config.toml
n_head = 6
positions = "rope"
warmup_steps = 200
seq_len = 1024
doc_mask = true
steps = 4685
Each number is 500 + 50 x the weight over its row's rms, rounded and kept within 0 to 999. Layers, rows and columns count from 0. Numbers have three digits each. The size before them is the row's rms in percent of the matrix's.

# layer 9 MLP down, 192x512, rms 0.0572, rows 0-191, columns 320-383
107:551539536461502503455559522530490603515551497501493496486422556472474452468564491454497503482547512524476551467443481502408518489500493487491470459520398499472524523503558539556413516564507467
098:528468382532550513431530566559533571498508513489501535461495541484552459524510476428444500472509484491472501419495500468426525492526589431532530450499568533557486418548518506489435534518603570
100:453471466493646496493469556504536439453499458525492567527591469449465484454466540475559554414396555546563593415465437459503507402524505541295507540489455541488521516519499415424448404492508511
096:467529518391569466521506499572489437393507447464558549597436428460484535533481482471552431460514486468486536514580545485544501552476490521363453568397582482448558447527464511532528472505484525
094:490521510507499537549503489514601513514515583455344437469566536479516540570475563521471533561533495502458438466537528483463545451476516513544464398522482367473483528592635551503532435484626466
104:520519528519492538536495536494530568515502447479573487554429465408524497414576532466533525569504464497519520497559480437498460536625558539548516517513467535454502547434364553440576486535496554
101:424558548494493526596533568584577567550538452511466440436508458588476547491479495451463515483527504552498449583428519506537565417494456476532463492508476504446518428484601517540531530509551477
101:403557524490477439570574527497481519562474503547501574531517553405529482443457485436515497520527502542470473607497533551495470504494529573503563561490479563483465564487431527390539470640493435
096:512453491550470436478514639511502481445468477564499517468407529434419441417566562508500450452534617518466468421535443471490533464551429609475495459539447501534543499480460396516491576582497502
096:519471557490478405463614438435450451497451494577492507582561460461488457479475566440493528517452493572450534538545526565445430477547466472483466537422446519452589459437465536475564474496579464
100:522544541579486575452436427541548500449432449435470444585579524430533470458543526458537548499526483541557568421519502480511547405552502529506509602452447528495498402548589484522460545430517568
102:492514566478534488429545430466469568463456455437495484435455645447495594456541517554553523584607460397476496459501453498422546595522500461420402497531494533413536547480581462493421502426555567
105:454511494513532490486436442541524523494510425419492458426529578482498535371528449584467436531595446453506403450373422459512493537440538487440551427513404510466540495590546534464442433306504568
097:433511467462456544512526456394534559505526438477518521521514520438521435498439520440513420496574495580564527517462415404556456398458529461531518544438553519521498496565525501480476530545478551
098:422523546454613466615447391477564505455538494438598540423497472516430438506445464522429481455468577505492405508551509499387413536466527582507531470599540506445487564428479515453556464531530540
101:521511484538439553556466444517553490440500578506519526565526489545495513509476454409405510491507488571476563465522519542525469577515454522525499451610554455583513526438524540556499520578537445
098:476502579483542523441407471444438514533439503526600416481518521477625479440472487487536562502571410491498571553480584519524486402560454549578519437549458545524626589527478392423481534620559614
095:503488456599490452473493498499530559403526449497531498463450487417389462486503543549470492486572576423611504448509408505481504487528497427442455586549544454426461464513528508389505484516454478
102:593495549562406519559479531555493531436495509470410602473454463543472596534476471534500401617547476512544524450466449418546527507416397550468572506433454568486510535483423559597456482453568469
094:524496490418504531530432439454460541381537456524464470457541528460482433456458535486460548515591544464513510525478486495509498549568584473514482496432513462558509493465548556532496494508540444
098:442424530567547509536520428492553452444546567499465558529603486476471486461544472544484499517474554492530587515576505498454478525540482550461577584568497540459472460484518439492512568471558503
097:545447424574519482458473564539485579511444569503479496604564512527460525546471523485628492453487479479506487457574484422520495451448527574620587539437575494493489408495427504483535496481513466
096:513430531614535503423494449491568515498524449495425458518499406554512565515462470489546543487500501458483661493439560499484493424518455514494523489536480479481497478485437445541476505377654457
104:484534511472509559437493544416557408511543513543464502385548423430482578516527598466410436471517481521533556454520518482502595535491373549493458508533562464526473458483370406472561503532455429
100:477529463458494546490455498457390480518534462524581479561567488472358546577414498542492462587455534555491569485520420503524480486530568514498461476411463532514550437559528503605569446437519450
096:461534469592585571508495509585596525510471450514485400503545482474484509446421593589458524546503453481491460490476469467492476464485434485458473574478410438408584516465472450623526485511546509
102:443554527457540414472502548528513493461539537455513567553494528486497432514439495432471524598460523568487468493376564516425500460467519572436493538449511551465586526459453449569460525519591529
103:547557544484416543576495554487534543467482516462568445542426512512482422474544448470465464418419519453469508510388486497444523464555478482477550518543477483519432400431472504555514570575541580
098:542508437555457527480550545504458508557489488557588527446531485530561442543497423591495551481470513501509456475447448580445531421440449525483415517431497454468531488479505462426529510566512486
109:479511471483521540557530511503524524464544569505508487497476501446508483504518533573417516472513409368533375535524501422558450564469543558414426446479499462518541499466526504540459522558448481
106:481557477422559529562473488470512495503569487492523551495574496424491500505460576416547427465519462476444527518447425519484503458390500487474529566413562406512442518513512576493463474457575413
102:470570566504484546486413513539495436549432462500502391563445538395462413395478593431534559473577514499425482456458502510408538537517387532469434515476446430523501526511469468435492544482511464
105:456453595455436504539483524631538553601464476550477533505540488590454419493486390508585555530496476554422535593457431501468586460521512476485452544526501541555491538491465515393478541498471471
107:569613467514631525555501482450495569520527471487587491473433519470418470439445497477431508517461448414512592428422532528436367412493482522506451425605526358529444464519491394547546438534462472
120:452561344507506472478483544474469522539503541524463474552326542442462453438552448520477551507544562528485518436499452467479539505505541499488403530427454540512480523540446488541473398468463522
091:469549491533553537474524547504600542434525503503551466451465439519571454513406470465480549523577490438506363521512504506475451559510473516462476472539503538566463485527426441486516527435385539
111:486468515483555533480522535521556566546460522464490537536559569512476504502452531478499502501488411522548518506497492412536473510481559469522549452565528487408413437569438489483489546563521516
101:463490532493477526457414526456512490513406463465519545502454537526525545518583494396532454514482546447592489498549445475509536507485537494493488493507643556454582364461496525455570444549444565
101:475530430381530435469499507495491514519543583517506519508498488506537530608564526549483377553473477533543484492500506574536420466470585408515451448451605531438466601489504487534564535559518415
101:444518520453440535417501504510512555562511499419537427415536444508544476460478448488619527424459478486419525532449550541550553501561565504443445516511544458410507571643513576510499524580548489
098:455495589490488523508592493549423540462436539563534521569482468505553408490481502460542624443515486567449496457468559417435488563413493438469415553568518479417473514548597511570526545528533590
102:564494509511453525565442560524515496576481533539492506557468475517562552514541491463450610488568453506494538569423425504538428612511582559535478512543516436452515468564487586517589518514469518
105:511519516432436521577464589504436519516558490541540520466507422525477530481591445480508495511517480538520460529376481517465513523464549567560410521464489505445470469528481563477513539534447552
093:476527564527453581539368494525507456524504549467406508485437473470558454565555453502545443336460566518414556526507489513498533479431358425491426472520542476449509558566509510460591428495564568
100:472384423468566510469496566523521435557488492503434539498573479469541477549498567454474536471487556536505401534539536508445533493512554513452564543485491490416482454513536464443455575535490436
101:504597500502628569500525497560548484501404547434562530517448469570494552494457486431466501506470466419439503429487500495522578481532524534499512425527518412461453449529454517507534438543465586
103:534488400440553550522618523458595550450547511444569465484453499578480497491503540460527404582461501543523515585544458542583462457548468509400580464491482531487540590520473583484519396493432489
100:387559459468552446450517501511475536458464488540508514553500503496535504513516505540471496528494468619490495466521423592481536646469481608471473547500448554515473481504443474513542538505448455
107:503527385496472444436489490498537594523484485522550416554500485565544436520445458445540461460565485485501475449497581458446446489597557516524525452398483470566584411501466561548554486553504425
100:496477548528441492419557514520468436537518512409459485434472524494506470532601526507408509515598474491522556552472528538522576468501481541601513390514484539536554473593583516466524476449514521
102:431536551536528507456579569565528528535468479566494501589471573537475467441529486513494555464609502482524526501556527451497551534502426524508569508463517545450404542532512485397521536501480510
101:527481561475450472488528434453532469439437562464515557558496575501524548521468512518528531592427520577498477511527506495439494558448430439412568572511583564525444368453525536483510461493487542
095:491437484569546504431463506457453517516439450449488509484507527583382487457548660503505420490454457429557575442553492429506548503505501574492486495451592534497506492471530442471464547482498563
095:491442440471473444457460523534551498492521490546469501514494471560426398507454577440495451509476384514492490557455478394447458536463536423568551530557499473473509411558480441507534409396600568
092:489561500548501458481501523484567530554494442481474486434480564532536472476479569531593549551523473480504484524544597557440516459472472511439448567503557480490503473552530465475472590472422518
098:493478537455525501487514555570589516543411513546398511557440579476490524504441554408511422495450474512534473538454561525459477534469558421515457547458550478514481430568526424393526531532476528
100:495571474577460482433397499481529368462526548454453483406574461535610537446574495438418551451438520563460554493503537427529553525498481563537457569495535529480515487496470428574552595540440551
091:591526533461414472537474548461509431595532583448528451583503478499496529532527538385460485542483515503558493504542499451493461511499474551600468515547529511569512517539551441429557477446454519
102:441588475441452478492442495413572481546481395421475451455501391481514599441556437413461463485511478633506556521431385557484510452535579602560476509490487437574498459445495448470511504466513555
104:534503592611593535513536430499422520460501482538513453480479466525432541466474527445541519466460438546474504439601550481461550506534430530499471535423428526354519515503562408572454518436492598
104:522549529552479431587508453484543424568550527442578479483533501521584510547622499506497490524559490435428471527498445587488450496548595533541417485427479543541538385524437458504574470515415553
101:442571459479473465362539489504519473506549539408513488525562531488482441616500464510549492451454504546476449549545513591513512591529510563516546550510555494492506517495635451563566519457530539
100:469457486379526509489517529446444502527503650465518500571465517522582567554473521508543414615476463494487441567567496520599527523440463521441492495559542569507478623414494459522473564394534514
107:451531488509517449528448478417451616548505483512469525521496552578539455452483572501379554493499513429577471508468548445642550478438468569544557517457457552488412500637424546537464613451507496
095:518456484516494529527517514469498463530517450590559551477529505534514582505554441429463462393501530545531400560532500463497514475511563527480558530535431486428417535408581474541494446483553437
099:553431497501446537480516466482460474564548521474466584614534490497585528530516421467546497502508456482471468415489454566503483448478477473512565458443426510482507410457514412514479475516551602
101:442518503465469398455482541496432469580451520539478562520569499533503455475463382464514562434429512575526463573496474458546562539459604539509402497474548563575539549516535422442452517484460508
100:423627528537535475547437524512598489481456424519396494561442497544499466530561425539462435542482458538549487508584504551512435511496485533491542466568431466527486524529507429560527492551458435
100:483513490483453430588604532456487558487392550550540513455488522473512474457511494491538540442544481509518550426542491581563505451526480420465537491530518476517550538506451522477484559505552501
098:472507477488548444526525531556476452404418409470511494498522530545480411495488535549381441474611608476489599430566479506533498457524450530497415485617595550544362482476534522503563462462504564
105:532502485539532466484479549506444567495538450571522564493409411590482476536530458486538492454479443470436589462574437578540503549535526486610407527560551455550417580556506485556390431440544423
106:616463485419420545507465474550575484556510529511486469498542392475479524578511578517461358463518496540478539437485535479508523533520504513552499566592473482493460481433457603491545557527504476
096:423528443511522543495495471596434437475403450500477567441524571486389466479516450574473563532507504441521489551514512451529587549544485514517500535512456483475517534482558521476491482554479451
100:434526516540484485560491451532534494488528509497497468607553501456473469436528489547480508576470484554531466467512493522435631455533435549517544488584392442467494448501554441447495553468586552
097:575575481500494511427487627492465579454453586470549543651454524577534513491444450490488441447462551486528542583432568449430504477442530431494516426468556479562419535423503487518491487520405435
095:500423529492490528378453552540518484535531545533422561448442465524457501554390459538463481413589553632489596521472555469574536484528453416539521492501514515550475514490521503588555470509494517
102:488537531463514467392446559556458482460525459492536486514415505417583504507512519567423475452505421491437548530528590524457448538446523487611461470557516553466551503480526529482400449499458488
098:545482562533451456515465516494463485550493506466521500519516475468502456533455488460539540446517501526445490466464482478526575360562443522445553473546455423524568501394467541529470565517471532
096:484606483629596446614484569441479435444508505472512581505499492423498373516520526439529560488518525497490511554484432545517522468527615511563564494572547465618416489429515490535506554403598516
101:487550555486497498449394502490543528516531553452553470496487519520517457574557420440410490578523408491484586524506505496598590441510540618470532445570493486530495537596439523494488498492448415
103:517535555447461531504570496505521479471544422580488493494548500505547446512482462557577546419419530510562551474476500438558494459512583578509530530515479517608375441578508494459486505520527466
102:450529528483553496556502519444479487422457449451632492475429464555463495429449547465556591504426429414504535483447511548528438543569600479491533560416540435583535476444536492419460420467431534
093:454504449455490527532541483462559454458576503501457510478512517578502506444561490384494498533525498555554511449384476416557418454437406463448502499513566497512479511417473408534466525499497509
100:416591489493503441519320502547391550560504504450555587545431494539548419455475468548571450519439505496452551500473493477536413550446481501428481562468438506551440471529481510548498473454561454
101:505630469449435447481586428530471490512497504389430484463505508427582498503539499493477567479511542496376485416486469504474400505440495582518458536428493460510470525531540461502476556446545417
115:503440527463567560505445475465467497487502485512575559541489381481520456547497522516464514508560503456506414507545508485614479482546558534488554534472534460452466530468540482413512517430502410
093:527537527591463470527460469538478446449548488487601428522523470516608542486493567450513524544495599475615521585466545482481547553493488407457486443563444441523520523600493497494461487508608533
102:516495475383544499538529496521537566486532441489471391416529553543464446461498536566503474469538450484419484539482470548489550435347463538546536523558462419531522524536452533445487464445517510
101:429471531404570611546539560479512619530532471509555397380479589517533431420586533599527516501489451533504543539545525445552507581456473468546481468519391439557391486451560568517525457509570508
100:522547616586425569499465483503535558558529451508525501462512568540498485502465536481531507459522497470375538560504516500493513486532528587387516518524527504508512482472464576585525559462427509
102:579602550583621444442501494548467503489494501537433480483452530438551566500555457545508480507510512394494434429450497489534447432566464507532535492479435524537559608484438470449491438503483533
096:577478547484524505558519540383396525534470520471520456502538456511500504532422463489573556519397523496488500437475542553437405470485456523467434532472505564474568581483614441499512566462481529
097:589564511470440535430508451640495431410522496465515564516534448456553479533382457500541486535562586549480499502578558470544511507541516464476486549505486406419431455486503476467460467581433490
097:554494543541440459417434486393505474523589392515443464511498531503472430427423621505439485567475493513498456481535515506473441558504468590533549538599503498384523452426517463567545461481455500
105:494458538422421495480518469498460548488416544443477479413467561531441546486498531486436454563546443453509569505493337495428535497494441468473573504497467555500550494479608513559571538552533437
099:573561522521515428497596469535492563518516504531476537472451562564445438468417515580423543446533543509453504420531579514481453493573553474532638498513482586449424530539538468489512531397500510
096:460472513532444458370520501476567544549577546571544453566509537465566530541469566479491469492469466534606503429451567504479501391527522436454493573429579616582406463466569528438569420501494448
092:463571540447415485480434518506533472521531401531533570556467473584587498493572543508462546594484469507474467473482667408446511521470520471500527529527477544421552509490483559561545476603517549
099:459478486462515502523541470446468554462494471516510475434500586515582502453584528496412534507490372542399494473418536486526549477513541567533458537516466487574496473604488439586483484488446504
098:519447539448490537483477530456565501460497479523465464484486558491476537455458417439498444453524585455610476495517541539472436567579526572513467413535491520631563462417503537467434504574480504
098:467541546526501538574564498554537536456425553534506428578502473549536489453491551502556460428430475561496496410478544514489507562483409477512499501500446526476555543444481454582384552477428459
096:483467522398479530516430609506539520421499460506536543498510464544512516546465474571440419506411496490515549400424580439583585558403484553481519529477522518553511575419529543476566523469582463
100:515495439499452520536538381502457465519546554461528445449452540405504608453487409531555534516487508538429573416498530446613509432501448406505492402420419464511414462491488467412464615461480466
097:562528458563535561492487522486418541473540518406447477531554493546511464532532555436544502509489359515605560570410532465437513468492477530508401483436488445492534447553522494451473440478529563
107:442481541558444513444519484520439464477503513535434505535373561460454407507490505480513502421421499543514431396544481426611483543508510599407607465547599492566531487511482488561492498498520537
097:542541457497469545510462526552451486494502547436536489491502509513497520520476576562455515520492489466520454516568447474640550527522586540491435445521503507500554389491439477527465495559575414
102:491590447531453504506400419507488458623563477467466505539566417497565580492559449537468458377548471536402487571535452531481550501432530502413456652507427420470569427513508473523455494488564545
101:495479436564557450394520489558477447530426563544506542517491550430504529466427514476506461550498433398492395529546498493561411431513532519532516644451473553432514461433480476451459512440568450
101:596501513505507489555537487525507467452570401584591457522525602511513404430552540532533474491523528483495469525554493481520410531558459531475509451463466501537497476465424511414492494513534534
098:517486522460541518540463429540542485390491571527519531494504467547487517469622478546527436478493479542553436542499514561545381510508463560544520435507523422466527479575501543455494538484478491
096:475568486592521425582471468570445519500561498577422565536489486458547421507431421479437520451524560403585408511456487480529503538486453495598466600443562556505482501434524411525488578547508466
101:410570417478498518466476502460479527497596456559529451598464456492518486457580424492479547458499576592468465465530518560462543553585549486463537546513492508530448458467504433436567513570521499
101:459497469481522454543521481478459546415447541482507505468526615562450554514536460485537435501484469544491589506471409422421556455469469527485557445487559509586469403419475485467575553504535524
103:577504492459481437469638519497440568476478503441443463444517525498453436496494484455548544557521481605543564474415473543461488582533523509498423530428501490416515430596495463460490547445457478
099:565428517479433455527496569457507481456421548484527553511461441487564507549484537437559465582551464476540545463550475569450535526576522452441521493528548496469481431523535469542616523506425349
111:426566441529480520557458594553424512473628570468424512495547497421506454521501527483440448544453491490642529446443529509575540408421539450547443614576483488534430468524475505516411493532545462
100:492505614391591479532561528555580542461428484447493469497476457483591601461501505509544510448494463525538471448451482534525439504390487467548454527466527482430457477543516475405491450505538527
100:441518564518504541442530488543498444545483547505413461543535478478506481521535466431492554495539568473477552594479423543450571508439442500509528491478459496501508520495492413411497498486506492
105:458539576451519488382511581448585496467476558575449494569459569529565486514434436482503559433408561503538451546556482431497468505537589487434511518547508565418507569542539504464454527507395481
097:492492407522529463493457509493546664570443490543419456389494503572527576487484493541453518506509412504421493470554541476514479536422516485526510603519547497506456488558509525468429424453478572
103:421537492517496587580595592500491471422427468504484476489524583467412527483530463445412430489579585553481478495515468506489498470519557553436506536473438557546527423495441534524494558489497555
093:517522417444473543479478494487464420449477490542579551550551478528517480564508445470477439510485441583448468563550576493545482619479388434515531487448500531486508498495453427514554515513455531
101:496406464548394474449519488381608488509478472564513452463447473504546489488460417508545527523459599544567387513523448464519471450466619506491428574497399490507606495450493459540498394541555438
103:463582581526536543421441551447475580408457504476506504489491504441416568396461482474472400525520538437541494547559427551509473549483600578545569431485453509483564485510429465607522500536594537
104:462513587569468510429464577560509517594506605477458430496501440470492446499477537532650502565410432517408445477568565509438468466527550429495519551514421535533621534590543473546418498407499523
101:527537512437442511510610485474503530494424542453525479595481518500507596548581432450539513438600515476501517566443460489544491506518433580501550489543585550566588389469526453462557502540511540
100:531538532558513437437416543501560534515500521491471481476539526533514627545523463526486451480501543471503508484544523525508445485443472591525537582472518468507431545480396501452573594482447523
097:414484470449436506450493555476540494562559502584413417496545520460455512450430559528565463615550544519543467505410408447418428500475507566471539514537501372495456504582522551415474579513548421
100:527509422513487482547566531469501564378450455522564462516450371585626507477586408532507548510487514473445468501509566486518544535503444443520400564558467431565492529525528459473597467527446554
106:515485443480461502543550470481428577527607460516485487475466494452588511528520531538433520534484463523443532505518451566430558589550573511454466503490521487518496448417366458499574516521546561
097:424563423492474505589411452411499532505470528469582530582493481454494444462437457451422537481480512469442495426464577519474556477474428484451493477463486573614423457589578474522517518531492382
096:603440449478467461516516467510478432610466557508512411495455515485434592453415531513473591431459470461485469419417591490496464521502414448441495489432510465483565395458472468426449461490492420
100:475460453601534493571515431521478522477477484531513493533465490541445492490520516588515355594443461517492540518564449549496478571493585514507533454512493487531539590552538576458607503438463491
098:525514577509453561468517465554545516509453563599508427522483564494506595514541503434391429528486464517451466546561535544512502453485499377413506479453437589489480485511450448559482538445519525
099:488443513486586474581484502476502523459486456542517512477462483485481390481461469594513483420498411459539511609403537533407556556521517526399583416554467523575439504492480595522516525519463493
098:507594403532617385486502569601544512500525528518492587567499487488579461520505524518489497457448378504505469491465482565492465528517546449537468438480470595429451548597474544480497512475460547
101:503506386514585488478520482497494536489513537411537517395450520558452465502487441532408523487539572412513520441556454549460544468429511464400526470469485540443592538475565482614499527473470445
101:526525496597490521538563448552488550469531455458571550556484494519509534486607437580551497443495559367595405503433578559521430532497582522523539493511562472442536519504556458481461474544516536
094:432354541560480557601524583481446453484550530541504537445467453497516468485495545436464515508418532616493529456452550458471469483490492502495397428485449529377458475492517491530533429526511472
093:495553553508474503570509460532531610522485464525469508527508445533504518524590451544541397522631433410444523498527492492570510457474453469437455503498518583393480461422526413510430488524497539
098:439506400563471582454546515463476535511565493520496453457466465605495457625485464573552387381503469518518552554480539484500529485535454515465592496521505426468580610526527506443528494498531430
094:470625495495579464458482502540514432392473453558537410527506459498452543344467509488491469505491463522574480591491502485427507562513535514515515625558457489520541557465470456485438437502470463
103:502467534464499466500498469452459393471539490555547487490679533491534488498416489457467570476449581525433549553516487588426548429490553509603494578549513542456469444486421430543496494516560539
092:496501553482450481542542474447526548473535442398450504461501443581563513476443477497468511470533470481416443551421462506507587512572491479441574522577505508512530554486564573538565476495456529
098:463665533484521560507522476525492555621431543489492554489512455490546526471591469445468539452547589476493490494481563586560504464550541518624481510457516426468534522546582471476471556440544478
105:508473490413565407502468543453457489551498453582464380451384463505471584366480452517477583521577487507477458478565441502572482497488536530535551412508473492480481519508481540481478554422485452
097:508445644467529480518540506523530488443430563513549528543555533553516523423475444411518451386445505524651424522468480538585485499447466517499482465541461478474518432372544461436500517501512433
095:514512477423479529527567448508525594456501543530472541487489492577436547603448502486465539507483528497529609551460472452532490481461580445447424460511503549524475486466500516526554455560449457
105:495518469494379392417468424643541424520505461357434562518481546399591442525502487500522498454452523444474522427551454511580480459518529483510546545442489472473451530442467448413466485448556502
096:551478654531538452454583494495454431550614501575441522469558474479453484589413458408419481475414474510477551525567544524526388507523455492561535483568547471603543507517463491519423383418571408
095:412446470419412465538400467508479460505459533564515512590518429479362439555448526476572416572477540471581550468533477448452434547479479433441532576416478547638477486508536492544471489535575418
095:474464512525474509546496502507535432465480528520548562460500457554458552532527496493493592488492433426504406592544511468509497449421457494475511526571552487549539459547500597494490480520515517
091:525524445405429480482506533409513408622539483522435461461533429495435492515548558524421405543592467528540439478627496462605562522486486474484397602491497484470472493594537458556514435542504511
095:531462475458433559503507501518526433510438567636508524478478446495419593566457458581563611531575483540494543507493426464415432530478528526555488429508387465507599460515426535463473535497611540
099:465596477485455506420519544550445429606592463469454512504566540505521513514456522493512559467490499469454503524446538516491481529401516556536588539461581432523589490460488517463442400473446468
101:595517489534441524413571516573386518441477476554314432515414469523449514491555513447438500499500407495508529551548479531513502456454398564502447476564465566447438419486560455569452464500580474
099:489546558464432553426418479566512453578598594440425519561500510488490518517553512510519493529583569449572461475437471450533503428596537543395498482421504553617533455563515482538559554441494470
102:566518607528454513510554423495515475514441410456519537475440455459495484514429489561496415549452499509482515532490504502441458465348553499534442514533432571429480493538555490421460533504479526
099:465524457532579567430425532583554530517545513493459469579545431457507426491498500444534526500529386529470570569500479540572523445517456468523609500576455432536481445510513505383456373536501496
099:604454462577537438440517517483506446521517474558560520510589443466481500522576575419471410468546438582559507463549499546495463496552477474483379555531437477375512439456503512452450538488458503
099:518555529374468451489481423525563457477513524492519431453468541452474417461483469488444461492386513477585543492534555607456526465502556579512543454564536469408474449584532493406408521506413422
103:460524412493491522459582385528571464394512506524477482439513528472524436495499537571448505455608416426487498521432446436533461531495609509509535516510513458450588546457532528465472527555444480
100:473420481525503362520557508437519579487443429466513412429430373572583557432581528551576569491487452503513528453484486492455508476483555449480412564460499489418561524566450460579433537528413456
099:473540379440560573415488521506446527477478517579553445425496469508469502530501533446572435500435435505521529460430570443393419569437449562609582460517461506502474507589589534433545531549616528
102:479479503515494508457392543461503504445482469534489364450482546541573406493442535417534449628552523516499507571504507507498559565568480500503550581501428491498478426436583573505495531412470538
097:583527597420468481421569507482486530543508427540469406453423545485554539406458428527490507532450483473435526533539466488590469403516532577381478479553406557511471435516507493581424434515443468
098:419494523480540510545519532489506586520594369550398504535451445459488413552488459538516540432606494447408553464409459460513550600488534512464481443569469467541522563504581507571508604452520477
098:497461445549527508551437459496496491459472452470468484391512510435606519499528548482544454495530403499463506544522431517512510371475468518475498459446529539419454486454477463526576549494549556
101:508476494518439450520446507531531491396485557540506585590448483550432541521454589528508521555475438513521476455497522550591535617568408453486389492460513540566466504499594537518489447518494495
097:529416538593427475491517454441530415467485384577596483463533532464549486547418460514420454513448551532497540546432456504548483573403560506591524486523472544536525453467485533499601441390580478
095:473514548589549506443515496451554514550503452460508496484521518454593443525534523527425483436503541524506528612544542542559449516409496504467529584517623527470451541535523410575570408533544556
098:491453453581501550366482479538517543551370543515541496533453487516516521526544454492554525540521455480426570433460415522487480485451482542496482513518485491494545442549523552493530521500653464
103:514465459499545481432497586430504612435501531427480482513420471488383479473526490529540528490510534499542457532577442569490502523505550440480471461580509578519426473467503578458444555452449523
099:542503453404432412559466514566502452490585518510512441503503443426466495464465459519494458476565454610536476535552558601532556495476511523540516455472454438460591469505480509579458630551505565
097:385441568517487494395510462429407506577421496489534494537421464430508488516431516516539499489453501427485397488553499633550485512529591580517472505582497599516535496534555516544426535495588572
099:472470471477421515475469503443444522493437524504493475552503492600502515550421477430493434500494517506368475549465453558434522502567395443538512484601554475553498449466624524506535582513525484
100:502459459502473530497480512449429500421483460478455432572510419449506478526564537490569540481373461583502411515467526423481469472585455516474519444525533632524590458492539468441460524567475479
107:561457599492358532534479569500463462530536524439472509513534636431556574590468542462492542397532495581521538493450407480496407491536465567490498452484567446469466507510416442484539535525520531
100:551532587561473569536519399481495498612504558497423545581579440539465505552506551432521483454515549521454404479439510491465532382471439574477545564495593471510538475503500515478489457533502447
099:447483447496456539480555382543463418470518530555490549454566463441374611497466515516575546472567452519515484446387505530533520522463548491527472452509601471457436513478506482477544514621491464
101:462424459478568479562473452471499499574567475497465482466545492472601454449496534481495454539429426492553510517441473427414444521426509565493490559463535511532472451402495451505439492438485443
111:540462586487586460514485432544551506493464472550475564505510581532520468553503468503434498471494569432431569435509532479561473488491397446509468461424533582530462549455548483492569575585461474
104:500555465528446523483448501476494403515501569537549508514600369442638523537534463572462465486523514484510547536484558503514577538398518499531511483542500573461468459468576565525577464399508504
099:383550379469494517548538576413553448569583486516444471516481510513549491411568492476515425463545480567384489528482575498445563523469544539529470468508528490654495454504575436488475509499523513
101:569502436460538465423600371487455444595470426473461482511506555551463463531458454471552456447552478511488469510508533496485595494504506414472483556547603465353533498388559462503488524444515422
091:476443436570482546498455486440465516490534477401496526488491572447503572464535546423589463508454506486453535473575423404501374549483469494526489499487377458531489577482463496594505486539471501
104:523508410492521537454431437414551566410415571512494571395527511521478514539518488491515519573463547505447531528538452471505538542345460486535446473510482388533485547500493497529558515530528533
105:531462564523527591466520407436385570555534537508539557422559581505376492467470563585525430507478425440410529548499419537544506404424478417550512450420610446558497561489367527506569429533460523
101:441463550509529454495617496505518487432446475534486478630463501542480522492579560480585532563541557484448553520458575518472458511518479526544448371537499444468457545450507509493457576556616477
106:484526532431390576518578406441498528404600485495499506469528511563539474463494378483583523420622462504511487499550441511533426500515539485544485372486444471494558549415455512576500557473583590
097:475475504471485436561390525503549510514446521547414513593428595555594427587508392486510519482560593582559585436500474494399589439470456486497475550446543556566559563482493435448470407441541507
103:490508469462538499513505463455515562556499490520424473504514578450561538480524459574474498495573508505520486557544492493532491505451558532549439548481480593396548440533372403501457439537514438